Part of a small language model's weights: 12 layers, 2 heads of 128.
Each number is 128 + 24 x the weight over its row's rms, rounded and kept within 0 to 255. Layers, rows and columns count from 0. Numbers have three digits each. The size before them is the row's rms in percent of the matrix's.

# layer 9 MLP down, 256x768, rms 0.0836, rows 109-130, columns 512-639
101:143122077154093138129081120109113104140102144131143102124082087148131122153124101142118100117181145142148123120138132098124108154124163090102162097127126075113113101137134108135168154116127123113095108181063151127124134144110078114114123127124100146131146078137127120141143125103146115130103119093110130147181128158100130139132166113117148160119146084127084110122128099114097153172173
103:132144140123104140132096129120158133122161127138086168150125100107143154157160115147121104087135089128124151135114178095078095124102116149131075122116117157118090129132131128110134143162121151118142095107136130114065098175117097151121139133122133163137139159108128126182128149136094104120124118125094137132114159109081087112133116118125101119160142133142136075158118062120138143111077
093:111128147190129138145139111125104125136090098099151120131087089130144156172107084108107118139169128101110106119166127171148159096169124112118134131149098215091149125091140105118165165124136157103123114093132129120089156143132162166111105120101097087137102107111101142147134130137122170150124143140112095122145108134114086150122144126089149121187152159117143154099091132114103102124146
099:141138154101140153097114118142117133102151131117148138079131078101136114141096118163141135113126117119162105117138178136105165124159150159116160109103138140105141109114119138085126113133137118125151131107129146133120164155133086127125101150116124136111103147121113152126075121123126104127143088163102110112138126131132094146127089092160105136150101070076135084088144141107177141112111
099:179105158129095097136149101108125149128084165089162109102133103133095084128161116142142139156097133116115114129124121168127147127126099147153110100113146163131101123142154142111128109120119153106127143111138118157117126114180124142134125164105092161077147159094088107102148098104144101135109137179128077100094169091153137125123113076122115115127129161146141146138103123084118120144175
102:118161133095097124185105076085139097125135109115132089125142131099102117094158145115136105141089119137128139121152148172132140090127119100105155127075112074088109110126119103089097106126131125119153129118096095081132105156135128135120100159046101139175120156180143130116117150165129136101152140122123138131154117121132135156110123119102136130126152167156145154171123064152101095083140
103:151133142086066123102157135129144136170137120127139136132122125163117148123140089158121096119121123164145064077098110157108117099162128139103107146128151148172140161136122165187140170111134134139134117109121147087156103127100119171131158136109087134150109097136177086096142134126150141164101153124157135149120160137134101124165130148102127088143115110186130124110115101081142162155084
105:095148142126097151147094080093091125130183112109120123118145122098076081105115136111113103142106149107095121120132125172125106155070094147123134119130126116129143143129104117138094091137132129110114143135106154141117101155157164138138125153141124169108110069111123111127110109114127169084070121118135134136140162141096132148142142112065160136141180145120109139126069126159162143119137
101:136154164118077144173176138168112134138155110133130141142120131196113122104125114136137141120134108104104130120130116143114132095160149138136139135157133166125102105126126172110135142116117137075191084153146169151146124100121087093125085139126127150117141089148088153163113118160111139085109129142091143141132104129123134135117134149098189113128141128139106159144125118123102121158143
101:136125141154145117146128111146105142140104117094114126137133170126127129117131129108141140141121147128123119150107144175133127136116161156091139132101109111139158155104137112120166153106135143129079145165123167177155138143148119087102172135137095124179128107151135122113129142150163130136202112157136123094126139148132108093133134160083144104161115124166110072109117088121078147089179
097:133104137152126150157110113121173137109177099079160104133126143132107110139086120176128117132124080137138155127166107123137141134123171115119133185163108160119116113139115089111149164132132140139137101110134106113130096120149160093125128132116120143139152130102159151135107156138138140119135122105116107140129134119123095101165159148140144092173119124124097099132132122126163183148105
102:161143133126145168127131107085124114105108177142137142137158145163112129090145140140167122142126201122181145104101089137097112113123070132156139127093092162125119139137133089145134143121089140102129124121109110144124117118102139105127130120133116125155131104140111163133163124124141110113047126118110127176139112142122145126156110108133139126144111132154150123113115117174165110128117
099:088124141137124137087133129166077146168167114101118115105108188146116114123154085113141153106195123194088184158140130104135132116131117129142137110124107140119161093120115122147127117127140092146119142125137157107143108137114104137121138102132141097123137160090108127108159140121128148124125087129149127140118169095125125111136153094137128114125140146147125153147162119137119136154159
094:145113111120148123127106138124107150146132140153103111094105149116144160123138131148167120144126107092088110200105108122097141121147123158119162153190111120121095143107101083134118130133132160123129103092138117103098122132143148111139152135156100093126099129101148143130117134121130136145073119127141183134134135155139102116149148072120121138141079160126146161103129082175131175158098
099:122168144143172182144142143136102083113122088151115115133174133130142156122145090114149139170129085096114113143133144162152137146165119126096120151153091078171080140113117146140136129102139104151090200123134112124130154110148118174137099134116107102135132131108167142117100178129144147108134114110147105131163073150123147130142137130116141145143089102106167103131170136117109125154109
107:145135136155133131121101126158147160119100103151103132139119057117150123127124085117154161115132145139153114127138138108131120118119129163146107143114125133155178154183160121133108149128098107119098158179115105072149121111088117095110128102106110148142123143147136133119125111144136128151106127112121114114144108136111140108123149111121122167100121134113143139079129137175187164162164
105:115139167112139108145116145095100148122138084142114119096130121124152115089100123151113124136114091156096157168139103149121120121127146124094147137118113125142104075124138130150107152097114169124160115145059109162146108161114128146143106114089127115180118130163128136091121113153114147119126094119156139099110092167163143162145131120122095097125161122164156122110140139177145159127131
098:139091111125125133146116118147130162128126118139121158149155180132125146105160120167113123154186132166111089153095119167126133184159141125111142131104109134151152137170113166183123146118143139088179149140148131183167099118137131128151154106155144136104146145169133134116163165102151110143127125105102128150166113146133094115116136141113131107141142138137130140108152108115114124141139
098:134145129123162141140170145106131191123095124143136128153145101151087142094129160125111151130104122116114128095127107143133103169121121125115134123131171108112155110139176122142083141125134130143139137168130142094121102113133137152120094124160103131065159139106104154159138127095171116126111123136149173154121104153093114120109191139151152181136129150063128116128092104113161119161133
101:112125103130102120118166104137086155120133095104136166102135122145133112118116147170153115071089134143120096149111099102149126086121124100116119109109148115107135125162144093174121116133123150093114116152134122121111136113132136160136120103131158129109100134079154123060121121121172087107148156132115150122099139124068161157135115134140106154146105154118131093148102085136122110135115
099:089107107063160108161108116140091154099102136090138152113105111113134125094136122176122124118153113142102136160116153092122137112055148109127136181129138122106101141162132116100094119108118126095118121119139125103115132131149125133132114138111122141163117143087139143116135125130109149120097164170152159141145118123157114114112113138127133121091118132164130102118177169134150152129123
097:129175140096129182169161106107154153115076146142166115154173110132137103126124126109117159122131132141121139151123159111130115093104153128110143151165086119107137109122120109090104147114133154157080124150123148106143185132122127115128164115132110096113162162121160115134121149115110171123130150077122083110107118118094133124121138084136163146066150152105145084106149125135141165132144